config = dict(
    head_dim=64,
    max_seq_len=512,
    train_tokens=844900000,
)
Each number is 50 + 15 x the weight over its row's rms, rounded and kept within 0 to 99. Layers, rows and columns count from 0. The size before them is the row's rms in percent of the matrix's.

# layer 2 MLP up, 1792x512, rms 0.0377, rows 1457-1511, columns 384-511
102:58 37 21 59 45 82 44 47 49 73 49 48 59 53 30 41 69 50 65 47 87 29 31 30 66 67 55 65 47 20 47 42 51 50 42 58 38 15 33 45 24 56 69 34 71 32 39 75 65 49 54 48 24 58 64 73 64 45 45 38 35 48 62 47 39 44 31 20 49 59 25 41 66 45 32 43 52 43 04 77 63 62 62 65 52 62 70 38 52 39 86 56 55 65 45 50 63 50 50 60 16 74 51 67 41 57 69 23 22 34 38 60 41 39 50 22 60 41 49 42 59 77 63 53 70 22 45 58
091:71 30 44 61 41 51 55 53 61 64 61 33 47 63 33 51 61 76 64 46 56 36 40 74 42 41 35 51 38 49 47 43 66 64 37 73 38 42 40 71 52 17 48 57 61 67 31 70 53 71 43 30 59 64 69 55 17 17 37 31 68 64 39 75 55 44 36 58 30 28 45 60 57 73 53 71 62 45 53 52 58 75 87 58 53 46 78 46 33 31 83 62 71 77 40 33 78 26 41 33 77 38 26 57 32 60 45 49 63 59 37 50 52 51 36 49 60 58 61 36 32 43 47 46 42 53 11 72
110:70 62 33 38 42 40 55 66 43 59 59 52 51 62 75 32 43 59 51 84 46 78 87 47 58 36 19 59 44 52 22 38 69 34 48 80 46 39 21 91 48 66 41 68 44 36 43 56 48 38 37 72 71 49 46 76 28 47 49 46 46 54 22 63 53 43 54 55 41 42 29 49 41 59 53 54 44 61 54 34 32 31 62 64 43 33 54 43 23 31 47 63 56 61 43 44 72 48 59 29 36 41 75 64 46 54 66 46 47 72 58 37 32 61 75 45 54 54 54 42 43 52 50 75 69 70 32 68
102:50 50 65 55 60 62 35 46 74 31 56 54 55 58 17 57 04 51 53 48 61 23 46 50 32 14 48 38 31 30 55 66 59 57 49 40 53 29 45 50 34 78 52 48 68 72 64 54 34 65 50 47 35 48 44 52 42 53 52 60 36 41 40 71 68 45 51 74 52 72 63 67 53 44 42 45 57 33 62 67 36 71 54 47 59 66 62 67 49 90 35 27 42 61 55 47 49 48 52 77 40 57 00 73 64 51 80 49 46 59 79 55 37 67 54 58 37 50 77 69 31 12 53 53 18 49 49 67
112:33 58 22 50 51 56 34 39 41 33 35 29 61 28 60 59 48 59 27 49 85 37 53 30 50 38 52 54 73 61 09 57 42 45 59 58 46 47 41 47 40 33 59 68 52 31 28 69 67 69 32 64 57 72 23 42 80 47 20 80 56 38 60 55 72 61 57 34 21 52 41 28 42 32 35 53 58 70 61 35 69 60 35 56 63 48 53 76 40 30 54 43 38 60 63 63 53 38 43 56 54 44 27 55 40 49 34 55 74 32 43 30 37 28 34 54 37 49 68 49 55 61 54 44 55 69 73 62
112:50 54 61 46 26 48 60 68 70 28 36 36 52 35 36 66 73 42 35 50 23 62 39 34 37 57 44 42 67 45 61 60 46 17 36 37 48 27 59 52 46 51 48 60 42 63 39 43 55 56 32 53 59 41 48 70 58 55 68 62 39 73 31 32 45 95 73 49 37 29 36 46 43 47 36 54 56 65 55 34 68 58 79 19 48 33 29 34 70 36 44 38 57 65 41 59 37 50 32 55 59 48 30 10 76 71 41 79 52 16 63 13 62 67 50 37 33 44 48 43 36 42 41 59 41 79 33 33
097:49 50 32 36 32 41 34 74 53 40 45 39 61 40 52 61 55 61 42 56 36 33 29 69 54 29 51 27 41 57 62 66 57 56 54 51 47 79 54 46 46 40 30 70 28 37 53 48 64 58 47 49 39 38 50 42 61 31 51 74 45 44 50 30 13 70 70 39 51 20 55 64 55 36 41 33 38 40 72 50 43 37 31 62 69 48 44 61 31 54 80 30 71 42 56 66 50 54 49 40 40 58 67 50 53 38 48 40 40 46 56 60 76 68 45 79 70 67 43 56 09 46 57 68 27 54 24 27
100:62 45 24 30 53 34 41 37 40 47 72 34 60 52 72 56 46 64 58 32 42 39 34 33 68 40 57 49 48 45 57 64 20 31 62 42 62 56 42 23 34 39 31 60 46 46 68 43 57 48 48 58 56 42 39 29 32 65 57 50 48 80 53 58 28 68 46 57 40 44 54 28 51 52 60 28 82 50 58 31 33 37 52 55 47 55 59 27 37 53 69 62 39 35 23 05 43 47 53 58 60 39 58 31 49 56 27 40 69 48 42 90 45 67 52 73 79 53 37 61 56 45 43 55 34 45 41 22
096:28 68 20 71 44 53 38 56 30 41 53 49 45 57 42 51 59 35 63 22 71 47 71 58 34 37 51 66 30 61 36 45 39 67 77 49 10 72 31 57 46 32 76 43 59 48 50 46 48 57 57 23 45 63 31 66 57 64 46 40 44 81 57 58 44 32 63 42 48 38 65 34 77 36 32 61 29 49 45 57 66 47 52 45 49 59 66 42 51 46 50 51 66 51 38 37 69 35 38 76 20 26 45 80 71 54 49 61 39 51 44 30 72 49 46 84 52 64 40 42 75 33 74 49 42 44 16 37
112:33 44 74 62 72 66 49 57 49 40 40 19 70 26 62 51 35 57 56 56 56 25 29 68 42 33 28 45 35 63 32 52 75 54 34 41 61 39 53 45 56 40 62 51 74 66 35 41 44 40 50 64 33 59 53 56 46 46 50 31 51 40 53 38 48 56 05 56 34 59 42 79 54 39 58 62 45 64 37 31 72 59 77 34 58 38 44 31 62 43 34 67 48 74 40 53 47 34 39 45 27 62 54 53 42 73 50 78 60 67 54 47 39 57 38 36 64 40 50 17 37 86 23 32 46 60 40 53
097:49 52 27 61 49 38 80 38 48 65 21 41 35 42 78 41 52 34 45 47 21 37 80 60 45 65 21 61 65 42 64 44 63 29 65 24 33 49 24 59 40 45 46 20 27 71 48 46 42 45 35 35 50 56 31 60 83 60 58 20 48 42 52 57 66 16 26 59 48 69 65 45 35 41 52 58 83 56 54 54 29 48 51 62 39 79 50 57 47 45 73 61 68 42 58 57 41 65 55 23 31 35 41 24 45 60 63 30 38 52 47 51 44 57 50 55 44 35 48 60 28 41 49 41 61 50 50 33
106:44 52 33 36 30 49 62 42 27 36 55 51 54 47 58 32 51 59 56 34 41 40 57 48 54 51 78 65 70 51 83 51 52 70 57 66 44 39 71 43 55 48 30 54 27 54 61 44 62 57 46 40 40 36 48 46 39 37 28 39 47 32 49 48 63 45 42 61 39 30 59 57 40 54 79 37 32 44 35 46 56 40 50 40 28 58 51 70 27 38 28 33 51 45 77 35 48 42 39 30 27 30 31 68 44 42 62 66 35 29 36 62 42 38 52 40 50 24 40 67 72 59 17 65 43 24 48 71
118:45 39 36 47 51 34 55 55 48 69 42 47 46 35 66 32 39 56 51 37 36 26 38 41 58 26 47 63 58 54 34 93 64 33 89 67 47 26 50 38 25 70 72 51 64 44 52 58 38 27 31 77 68 41 49 24 44 60 56 40 46 66 36 38 25 48 47 36 65 61 42 61 37 41 37 41 57 39 48 40 49 52 76 99 50 28 72 41 50 58 55 56 46 62 45 64 38 33 50 39 34 72 66 51 55 45 35 61 27 44 50 66 27 57 63 41 54 54 65 43 61 48 71 84 59 77 42 49
094:33 46 58 62 54 31 57 54 55 51 38 55 49 44 54 34 37 64 47 46 45 69 37 66 33 51 42 56 35 60 33 47 57 38 29 16 60 08 47 32 43 52 64 44 66 40 47 60 47 67 55 52 57 48 58 54 34 53 57 29 35 26 35 40 46 65 68 53 56 77 54 59 59 26 22 10 44 43 58 64 22 55 60 45 58 43 71 50 59 78 38 30 45 59 63 45 76 68 64 50 47 31 21 50 39 70 45 46 47 61 52 53 52 23 55 20 31 74 51 61 38 40 59 76 39 60 37 47
085:48 36 48 48 62 42 50 63 45 60 81 45 55 37 56 52 49 57 61 45 52 26 54 68 43 62 32 64 35 44 38 53 35 62 61 40 59 03 51 44 52 60 47 37 27 42 50 49 29 64 35 45 74 66 57 47 47 52 23 58 53 13 44 65 29 21 51 35 34 24 50 34 47 69 74 52 16 66 57 36 39 51 67 43 54 86 34 51 57 51 58 75 48 50 38 35 51 61 51 24 58 49 45 45 61 66 25 27 38 53 56 54 13 80 40 18 46 47 40 67 45 65 52 59 45 73 54 50
099:56 65 46 37 31 45 44 65 72 58 56 62 65 78 43 44 88 43 72 60 61 69 34 55 64 37 45 45 39 37 45 64 55 31 50 74 37 58 61 65 28 78 69 44 50 63 23 33 46 51 36 41 66 53 74 51 52 68 61 56 65 16 40 68 45 33 63 77 25 43 55 35 44 24 34 68 50 51 49 58 57 35 75 41 59 46 50 51 45 47 45 56 42 39 28 81 97 55 70 75 21 62 46 44 61 60 39 42 36 11 45 44 31 37 34 63 32 63 84 49 54 57 73 48 45 36 56 54
104:36 36 42 30 54 65 42 23 68 55 57 58 54 63 20 65 36 33 51 42 66 39 56 48 39 33 33 73 42 54 80 25 35 73 56 31 52 40 34 42 07 61 54 31 52 45 31 58 71 57 74 68 54 27 33 58 55 48 40 30 59 59 28 41 39 51 43 41 44 54 20 91 43 12 37 36 69 40 65 70 51 22 47 31 74 46 79 28 49 29 61 46 73 87 44 61 62 48 42 28 30 32 62 56 79 47 52 49 70 09 58 57 56 38 36 32 44 38 85 59 80 51 62 73 23 41 32 26
097:39 75 38 36 31 21 37 29 54 34 46 51 37 49 39 28 33 58 22 77 27 54 51 28 35 55 26 29 71 61 54 50 50 24 51 35 20 48 53 53 46 51 58 89 41 59 42 61 22 65 51 33 59 55 45 67 45 57 22 67 36 31 46 58 44 68 33 42 42 52 53 19 26 32 39 69 38 56 32 59 32 64 57 45 26 71 64 49 56 17 79 65 76 44 60 48 43 52 43 36 30 49 31 55 65 76 47 64 45 23 28 42 66 52 57 58 63 46 56 12 66 41 56 49 58 70 25 47
115:70 43 58 44 93 77 33 65 60 49 58 44 64 94 46 48 46 41 40 58 40 46 34 51 65 51 45 72 24 40 42 55 50 44 57 23 51 39 38 56 59 44 33 45 52 39 51 41 50 53 68 57 60 57 45 78 49 27 32 66 68 34 50 35 57 81 59 71 29 45 44 53 63 57 52 54 77 51 31 51 62 39 70 23 41 55 54 40 40 46 48 46 18 66 30 38 67 48 35 66 73 49 58 31 69 17 58 37 51 54 24 37 25 61 38 80 67 36 61 45 47 36 94 32 51 42 73 54
133:62 61 45 61 38 09 29 61 69 46 81 42 63 45 61 35 91 20 71 70 32 37 44 62 61 50 58 37 59 46 57 32 73 69 57 67 47 68 54 35 45 88 51 38 69 54 55 34 59 53 41 44 43 50 52 60 40 72 12 41 47 51 75 65 52 46 77 76 46 35 49 23 32 48 33 78 74 37 50 52 49 35 34 50 55 39 52 63 49 71 48 59 77 46 21 74 33 25 42 45 23 36 66 45 53 60 45 29 46 42 58 33 34 49 63 60 65 65 49 55 51 40 29 44 46 35 59 75
099:25 54 59 41 40 46 83 56 43 58 55 26 66 45 47 50 23 69 71 40 62 45 39 26 52 58 38 52 57 56 47 84 56 84 41 50 39 86 39 60 60 50 43 38 58 41 61 24 35 26 73 55 76 49 60 29 31 39 51 58 63 67 36 59 44 56 32 34 32 52 33 32 52 67 42 32 47 56 70 67 58 74 68 54 80 39 43 33 25 51 69 46 57 51 43 26 51 37 53 64 56 61 70 39 64 16 45 50 63 52 40 38 54 65 30 27 49 57 74 46 62 58 24 32 47 45 45 35
085:58 46 52 53 51 44 61 53 46 45 50 61 50 46 58 22 54 34 70 49 36 45 48 40 35 34 38 80 52 51 70 47 30 61 47 33 68 52 74 52 28 45 55 49 80 63 66 52 51 64 24 61 69 53 41 64 44 55 47 52 49 36 49 34 46 62 43 66 46 47 57 45 79 34 58 35 57 29 46 65 40 63 45 60 52 37 34 79 55 62 48 21 85 54 69 50 36 47 67 46 76 46 40 51 44 63 20 59 67 54 48 58 35 34 34 69 55 41 31 42 57 59 35 50 69 61 19 53
097:21 41 25 55 39 59 28 46 40 52 53 39 40 89 52 72 52 68 18 26 45 45 83 24 55 67 55 45 37 51 74 51 52 63 44 42 38 46 33 41 42 53 59 51 40 46 56 75 41 68 32 43 49 42 35 26 19 61 53 42 48 47 41 60 46 48 76 61 55 53 76 14 52 26 23 36 62 56 59 29 63 37 43 57 53 47 46 76 68 50 47 53 46 52 45 28 31 44 27 60 24 24 45 48 57 49 64 58 45 42 48 62 64 55 75 23 69 35 44 25 69 17 24 43 49 80 19 49
096:49 52 47 34 88 53 66 56 63 33 60 28 51 36 32 04 42 41 46 42 10 55 51 44 50 58 62 37 65 43 52 50 64 57 66 70 50 37 73 41 62 49 41 55 44 50 55 53 67 61 38 66 59 76 57 40 63 20 30 43 07 65 36 46 57 63 46 65 64 54 48 19 80 26 29 54 39 20 35 35 42 49 51 07 46 38 35 54 30 44 50 37 37 68 63 44 13 50 55 52 43 39 42 71 31 82 46 50 68 69 37 66 47 50 25 58 58 68 26 49 47 52 50 32 50 62 30 61
096:47 30 78 62 61 35 11 82 53 41 68 39 70 45 30 77 62 58 26 59 60 18 20 43 42 71 35 58 42 69 33 56 59 58 56 21 45 74 49 49 59 47 46 58 46 34 35 52 54 54 52 68 62 45 29 32 40 51 16 56 31 55 55 22 55 26 35 49 86 58 33 46 38 53 39 59 61 51 44 53 62 39 32 48 55 44 53 35 43 73 31 54 62 33 22 18 53 61 41 26 47 60 60 56 51 52 36 44 06 55 54 48 35 71 59 51 39 29 39 21 55 51 73 35 50 76 27 58
096:39 50 63 68 36 47 51 48 55 35 64 66 67 65 77 41 38 61 61 39 69 52 30 41 38 43 38 60 60 24 46 59 71 48 81 59 66 46 56 57 57 40 66 49 68 43 61 56 36 48 39 32 66 41 27 83 57 64 41 71 70 71 32 41 89 79 70 45 75 35 53 47 39 51 44 40 47 43 72 61 69 66 43 41 69 20 47 54 52 37 62 56 64 67 67 27 41 41 34 36 62 38 41 42 59 34 40 74 46 37 39 54 67 54 41 56 43 43 66 58 34 30 31 48 54 77 44 34
100:36 37 31 50 44 67 52 25 61 64 77 38 48 30 54 27 31 19 52 34 47 51 53 63 31 45 60 46 66 55 48 51 29 47 61 55 41 71 67 46 30 65 86 59 46 68 56 72 49 48 57 54 45 56 22 79 72 34 44 37 68 76 40 50 41 90 54 41 22 30 63 54 70 55 59 62 35 60 65 87 50 48 54 42 37 73 65 26 62 46 48 37 38 31 45 63 33 66 75 13 41 45 58 61 26 75 51 41 58 61 82 50 65 58 30 41 49 82 55 51 54 60 44 48 34 56 52 39
106:42 41 50 69 50 86 69 44 62 40 43 36 39 57 48 44 21 27 54 80 75 76 62 35 39 46 49 51 36 47 40 43 46 45 65 55 17 46 47 36 27 63 55 33 35 34 64 39 27 66 55 55 57 43 63 52 44 38 11 43 67 53 65 63 60 64 54 50 45 69 58 80 51 38 19 69 28 61 36 50 30 75 45 47 47 42 40 55 38 33 46 63 51 50 24 74 40 31 53 45 68 42 41 39 47 62 36 58 27 61 33 46 31 53 86 33 55 14 52 69 01 41 23 14 38 55 36 47
090:46 44 48 46 43 61 60 52 41 47 82 18 50 50 36 73 78 64 89 57 27 40 57 66 23 46 50 52 37 81 35 32 46 51 42 44 53 92 47 41 41 18 27 56 58 44 44 83 68 59 54 45 55 42 78 27 35 55 54 37 69 38 34 55 62 30 32 53 45 41 34 54 47 38 72 53 43 31 78 33 43 36 36 39 37 45 32 18 54 28 66 59 43 51 65 72 29 70 23 27 52 28 79 55 41 40 57 41 60 53 41 51 58 44 41 48 65 46 50 35 52 21 38 47 61 31 41 45
086:33 74 80 26 52 62 55 45 52 34 72 52 68 56 59 67 53 65 34 31 28 60 42 63 64 72 55 31 39 36 49 52 45 35 54 37 49 50 84 22 53 71 81 41 52 56 41 49 54 50 55 47 68 53 51 65 41 59 47 64 36 64 26 58 56 60 45 50 36 44 46 81 33 28 64 63 67 46 34 37 51 52 57 38 29 31 54 53 51 55 36 36 57 28 43 34 58 45 41 30 52 44 70 71 56 69 66 09 58 29 50 61 46 40 39 42 37 59 25 38 50 67 41 30 37 66 49 31
093:48 50 82 47 55 34 42 82 60 54 66 16 47 21 41 60 52 78 58 58 48 49 13 46 50 40 51 38 41 46 66 40 57 34 69 78 51 71 46 52 53 58 39 35 40 36 54 42 40 61 41 25 47 49 64 64 45 52 55 60 43 52 63 62 28 44 67 54 60 41 43 85 27 86 51 62 28 42 44 55 59 50 70 26 25 37 40 61 57 55 52 46 47 55 71 89 56 32 69 74 56 56 35 54 45 25 20 40 60 45 56 40 32 62 35 43 70 49 46 66 71 37 52 70 67 57 50 44
078:79 44 69 36 64 64 55 50 51 56 58 45 59 56 78 71 67 36 70 32 60 67 61 67 72 33 46 52 46 70 58 48 32 58 49 71 46 52 50 55 28 68 54 27 39 54 33 28 33 25 62 74 59 22 66 60 49 46 40 71 44 73 61 43 36 48 63 35 51 27 53 40 46 54 26 69 90 28 74 72 68 59 54 43 23 52 42 37 10 62 43 46 36 72 36 65 41 65 61 47 46 45 54 35 34 50 30 65 51 29 18 62 44 61 59 43 48 77 67 58 53 45 58 50 71 83 68 40
115:67 50 58 29 27 53 00 37 70 44 55 74 40 45 23 64 53 58 55 36 56 35 23 30 37 56 39 63 40 38 46 67 42 66 67 53 73 39 61 23 43 19 44 69 58 55 57 67 41 55 46 57 62 62 58 41 43 68 19 46 37 34 47 50 72 51 47 31 59 45 03 64 48 60 45 52 65 64 52 63 49 31 48 42 65 74 50 63 68 37 41 32 68 32 25 64 53 55 14 47 43 67 44 45 48 65 56 51 69 38 64 68 51 33 42 38 35 29 53 43 40 30 49 65 82 59 38 61
098:50 62 80 63 37 32 34 63 37 46 71 65 32 49 38 74 70 63 61 67 32 47 70 75 32 41 48 72 22 51 42 62 48 39 51 52 48 54 63 67 30 62 58 56 54 28 56 36 66 45 58 43 44 56 45 29 40 38 63 23 35 40 59 38 46 37 58 23 43 55 69 67 63 34 71 80 78 98 53 59 56 74 61 40 68 49 39 42 34 45 62 44 39 30 26 51 61 33 46 64 53 38 70 62 53 59 65 44 75 44 47 80 37 46 65 63 36 25 73 43 32 15 81 76 26 50 67 80
096:59 40 50 59 53 42 42 72 11 50 59 65 90 19 51 40 53 53 54 48 40 51 39 59 52 60 45 41 42 55 52 66 68 43 38 73 53 56 66 14 60 21 59 20 70 58 53 48 24 81 47 38 57 47 59 46 63 44 44 67 43 32 68 16 65 47 49 34 14 15 62 48 37 38 46 80 56 45 52 69 03 74 42 47 52 35 36 67 60 60 57 48 47 43 14 64 48 46 66 46 52 26 58 56 47 52 23 66 51 39 55 37 62 30 71 43 75 41 46 28 81 45 68 53 34 69 42 51
109:45 60 24 72 56 23 42 86 66 63 50 36 52 49 56 59 57 17 69 35 60 19 52 52 45 44 69 47 41 45 46 24 65 37 38 68 55 59 65 59 49 41 18 63 65 42 54 43 43 49 38 17 51 47 41 57 58 47 43 53 76 34 28 53 54 52 86 33 54 37 82 72 54 66 50 64 57 61 66 57 59 63 21 44 34 46 13 41 52 44 14 34 66 49 40 75 41 44 28 26 68 51 68 43 50 50 45 42 38 37 19 54 17 46 49 34 63 22 78 37 45 40 51 35 58 32 59 59
099:86 69 64 29 51 56 41 61 41 40 67 60 62 55 44 48 49 44 35 44 47 59 68 53 52 62 41 60 28 44 63 44 54 24 65 69 41 50 42 70 56 61 36 48 34 43 65 55 45 95 56 61 76 46 65 18 24 35 41 36 32 46 55 66 40 91 75 50 46 34 51 48 53 44 63 53 33 76 93 47 36 47 73 34 56 46 23 46 75 37 70 54 47 52 61 36 51 44 45 41 37 78 39 65 41 51 38 49 58 42 31 52 64 81 44 49 38 75 58 83 53 24 61 35 75 56 49 72
097:37 47 77 60 54 63 50 60 38 73 61 66 43 31 47 50 56 51 69 47 65 49 11 48 56 38 42 32 56 74 40 56 63 42 65 58 95 66 60 28 43 40 26 37 48 37 29 40 42 33 44 71 67 25 57 52 60 30 56 59 42 50 50 34 31 65 52 36 38 57 28 50 22 63 39 48 34 42 45 62 09 49 26 58 28 53 47 61 50 67 48 75 30 40 44 22 54 56 61 19 78 24 62 67 49 62 35 44 71 51 51 37 36 51 40 62 45 36 62 32 57 38 54 69 24 35 50 73
081:60 62 40 92 33 64 44 48 32 80 22 59 74 55 36 77 53 24 60 60 57 44 54 46 41 22 38 39 55 48 59 27 31 27 50 56 34 43 53 25 34 57 35 50 50 67 32 39 46 36 56 62 68 57 63 51 63 40 34 49 41 44 49 54 79 21 56 46 25 58 66 33 65 58 58 56 39 65 57 46 18 72 57 62 49 74 38 20 54 34 59 43 37 56 57 35 45 30 40 48 78 77 91 62 65 73 64 54 49 30 41 51 33 63 44 80 49 54 50 44 76 42 67 71 57 45 43 62
094:39 43 51 55 63 23 63 69 53 57 22 58 61 71 45 37 78 33 51 58 31 32 52 52 51 45 51 55 56 52 61 59 55 55 35 92 35 32 41 52 36 48 61 54 37 72 20 60 40 27 68 37 43 45 48 62 48 34 43 50 46 75 40 51 60 55 41 79 48 46 57 44 44 49 43 44 35 22 53 79 19 86 57 55 65 38 47 58 61 60 40 50 57 63 57 35 38 57 55 48 41 32 67 39 48 36 39 57 36 66 35 52 46 62 49 59 65 50 59 30 33 38 36 44 40 51 25 48
108:52 30 67 39 45 56 42 39 36 56 27 72 66 54 34 57 65 51 52 46 59 26 58 73 34 76 47 55 53 42 48 67 31 53 66 76 76 71 53 55 80 18 60 33 71 51 69 55 30 44 57 75 52 71 51 38 28 50 83 53 65 59 46 42 41 47 49 48 52 59 38 56 57 35 41 36 66 75 70 68 55 76 51 23 52 90 41 41 32 81 41 80 36 31 39 56 26 37 40 45 67 75 61 20 21 64 54 81 84 55 23 63 43 53 24 71 34 45 69 53 56 28 47 58 45 44 07 47
093:68 38 75 43 47 52 48 41 52 37 34 42 62 48 55 60 36 41 37 73 58 67 64 34 24 82 49 50 66 40 25 34 46 52 70 71 71 38 56 50 47 18 65 56 47 45 29 71 53 36 66 46 41 55 44 41 80 64 43 28 41 53 53 45 41 53 37 59 37 45 35 46 61 43 80 73 60 54 50 34 56 57 49 29 49 58 33 59 70 48 54 52 53 55 51 50 53 42 31 43 67 32 27 50 48 54 59 63 60 31 14 49 48 52 49 69 18 55 17 46 22 57 94 32 50 47 61 54
098:30 41 29 40 63 62 58 42 53 64 42 27 29 37 64 46 46 30 24 28 55 46 66 50 45 54 34 50 58 34 56 55 29 58 52 30 65 32 44 24 79 34 26 49 41 54 59 43 51 48 62 27 44 61 28 41 57 57 74 29 53 22 30 50 46 69 72 46 45 64 41 58 38 58 55 58 75 49 44 41 52 60 48 34 50 47 33 50 34 84 62 36 66 35 66 46 78 23 47 37 47 26 55 48 44 51 38 28 22 39 62 48 19 23 69 38 28 63 53 51 61 62 39 57 61 82 53 55
106:43 38 50 55 30 59 85 70 76 36 46 27 61 53 48 43 45 54 70 60 46 45 58 76 49 55 49 41 20 40 65 39 37 53 70 56 29 27 38 62 73 40 65 24 57 54 65 51 29 51 37 66 50 36 81 32 36 31 46 61 50 20 39 42 57 41 58 67 53 66 38 54 37 29 50 31 60 72 53 55 31 80 63 42 64 54 56 46 64 55 41 33 64 55 71 55 64 55 31 74 67 37 59 45 32 92 72 52 83 52 47 49 55 55 65 41 64 48 48 74 61 76 42 55 67 37 57 46
096:56 53 40 73 39 56 71 63 60 37 53 45 49 70 56 64 55 50 30 55 41 55 47 31 74 36 42 51 78 10 65 67 45 56 52 35 59 48 68 12 44 19 19 44 71 49 44 62 65 42 50 55 59 57 68 43 41 39 76 42 62 39 42 26 69 50 71 52 71 39 54 70 29 51 28 60 60 36 64 50 34 57 50 45 51 64 63 60 55 47 44 27 55 60 57 60 46 40 48 31 51 50 29 61 54 48 51 32 18 54 31 51 39 34 56 55 33 60 43 46 67 60 15 52 56 69 51 82
101:71 64 47 58 58 31 54 26 60 70 56 72 50 41 72 60 70 43 27 57 45 37 32 60 60 43 60 10 60 43 57 46 67 70 43 57 25 41 40 84 52 73 59 60 43 57 40 34 07 25 44 70 38 46 44 36 55 72 51 25 24 33 42 56 57 58 65 64 68 66 31 53 37 53 30 37 41 57 73 68 24 49 65 61 58 75 43 42 44 45 63 57 79 64 52 37 47 74 67 74 58 44 64 57 58 41 30 47 64 39 49 60 64 51 44 68 65 72 62 57 49 37 40 30 50 61 12 51
108:33 87 75 50 40 31 54 41 53 43 41 29 62 46 57 84 85 44 58 55 58 40 29 65 67 39 48 48 36 56 38 42 14 31 59 45 69 32 80 75 57 49 52 55 74 32 69 50 73 22 60 62 52 48 67 31 52 69 28 67 38 57 43 59 03 61 41 54 56 61 40 62 36 56 64 79 32 78 34 58 47 59 65 51 48 56 55 56 51 36 61 39 49 48 50 46 45 48 56 84 61 32 58 50 42 36 61 64 38 40 37 47 38 60 50 37 46 73 47 39 58 27 53 73 50 61 50 67
109:07 58 52 47 36 56 61 32 48 71 40 45 56 40 54 61 54 46 62 51 67 29 56 47 68 68 49 66 51 65 57 56 50 77 33 59 40 66 67 47 27 62 59 46 58 43 39 58 71 49 52 56 42 56 46 43 40 49 63 46 58 81 29 34 41 35 22 48 49 47 53 79 79 32 54 71 70 67 44 67 28 51 36 63 32 60 48 57 80 55 12 40 49 58 37 23 30 31 60 44 36 59 54 61 61 55 51 38 54 61 68 56 73 61 40 14 56 53 62 41 23 69 38 30 40 45 42 55
114:52 75 31 70 54 72 44 72 35 66 34 66 40 20 51 15 53 65 41 60 60 42 43 27 59 36 43 63 40 68 37 29 46 64 56 57 46 66 45 55 49 78 42 31 39 56 64 54 53 51 49 72 56 69 35 72 38 52 56 42 34 37 44 17 35 41 36 67 35 60 38 41 47 40 21 28 84 54 62 55 71 41 43 59 16 80 60 65 33 39 48 43 66 39 62 93 25 18 45 50 54 39 23 54 39 58 73 71 35 59 61 61 34 50 60 66 40 48 28 51 58 47 58 76 21 46 37 36
089:52 77 47 58 60 61 49 33 76 33 34 49 44 54 47 43 56 23 96 48 44 41 54 63 46 49 57 41 58 35 49 61 60 44 37 78 65 37 74 60 63 61 37 32 46 31 37 61 63 44 32 74 66 26 61 57 40 48 47 37 69 34 63 60 55 70 52 59 54 68 56 38 24 47 63 65 69 61 11 63 29 45 53 33 31 16 45 61 48 41 63 47 67 40 53 48 57 50 53 48 61 46 32 48 59 72 40 42 28 29 50 48 26 37 67 72 22 48 48 55 64 47 48 27 52 65 59 58
077:50 66 42 41 40 55 56 54 64 28 31 57 51 48 41 64 81 62 45 66 26 53 56 39 11 59 46 40 51 30 59 54 71 44 61 56 41 44 35 33 45 42 32 31 56 36 71 51 61 58 35 57 56 28 57 61 41 37 51 23 51 26 31 21 48 65 66 54 53 44 30 57 58 38 41 24 72 53 45 29 37 39 86 67 42 47 48 72 30 78 69 33 63 80 76 53 39 29 56 71 47 63 40 50 68 44 25 05 63 59 54 46 63 55 74 57 87 41 56 56 66 21 49 25 39 66 45 39
084:63 55 46 41 60 52 23 74 72 28 40 58 56 47 40 28 75 41 24 92 54 34 42 42 56 40 67 56 45 49 46 95 20 43 52 55 36 42 46 38 57 48 40 37 43 59 80 50 42 38 65 74 34 38 76 75 65 47 27 55 51 25 51 48 26 45 53 49 64 17 66 39 39 64 50 82 54 52 63 59 42 44 68 75 44 34 56 29 44 50 47 50 81 50 51 46 48 48 58 54 57 80 37 47 38 24 64 51 71 68 92 55 66 50 45 35 52 60 42 45 40 54 50 68 47 42 56 58
093:47 37 65 30 60 41 63 78 70 22 39 13 40 49 38 53 58 65 64 35 41 48 47 58 48 31 71 50 57 43 46 38 75 64 36 28 57 55 52 25 33 30 49 40 46 45 51 60 50 52 56 39 79 55 34 45 42 50 46 57 38 33 59 44 51 43 71 69 51 23 53 71 52 52 33 40 56 65 36 67 38 34 56 50 38 87 34 62 43 06 57 40 55 45 63 80 51 49 90 30 46 53 51 29 29 49 51 63 34 67 71 40 52 54 55 41 44 29 50 62 57 45 47 41 61 50 45 54
104:47 53 22 48 82 79 64 40 61 70 29 58 46 49 60 20 56 36 68 20 77 55 28 54 52 51 59 37 52 57 60 53 47 66 67 43 21 39 33 78 32 69 46 35 46 35 47 34 73 34 64 56 40 26 44 35 63 52 39 35 39 43 51 43 51 53 45 61 32 38 43 48 22 30 72 55 55 61 41 18 29 51 55 51 59 48 82 80 54 91 62 54 68 56 50 48 76 57 19 73 51 45 27 59 55 57 54 63 46 45 60 31 64 38 51 56 36 58 52 39 77 49 52 32 57 38 49 47
097:44 37 55 40 26 29 40 18 40 46 54 56 51 36 43 33 38 57 57 29 52 23 43 68 44 41 40 31 72 65 16 59 48 49 43 53 39 49 40 49 36 37 49 40 57 80 45 51 39 30 74 51 86 59 42 51 67 57 45 60 47 49 59 46 53 47 67 65 00 57 39 36 29 38 71 58 74 33 59 44 37 66 44 56 62 43 36 39 38 59 38 53 40 21 72 17 42 40 41 68 69 34 44 46 38 51 63 39 56 22 46 35 51 38 43 96 36 22 52 27 49 48 70 49 46 50 47 72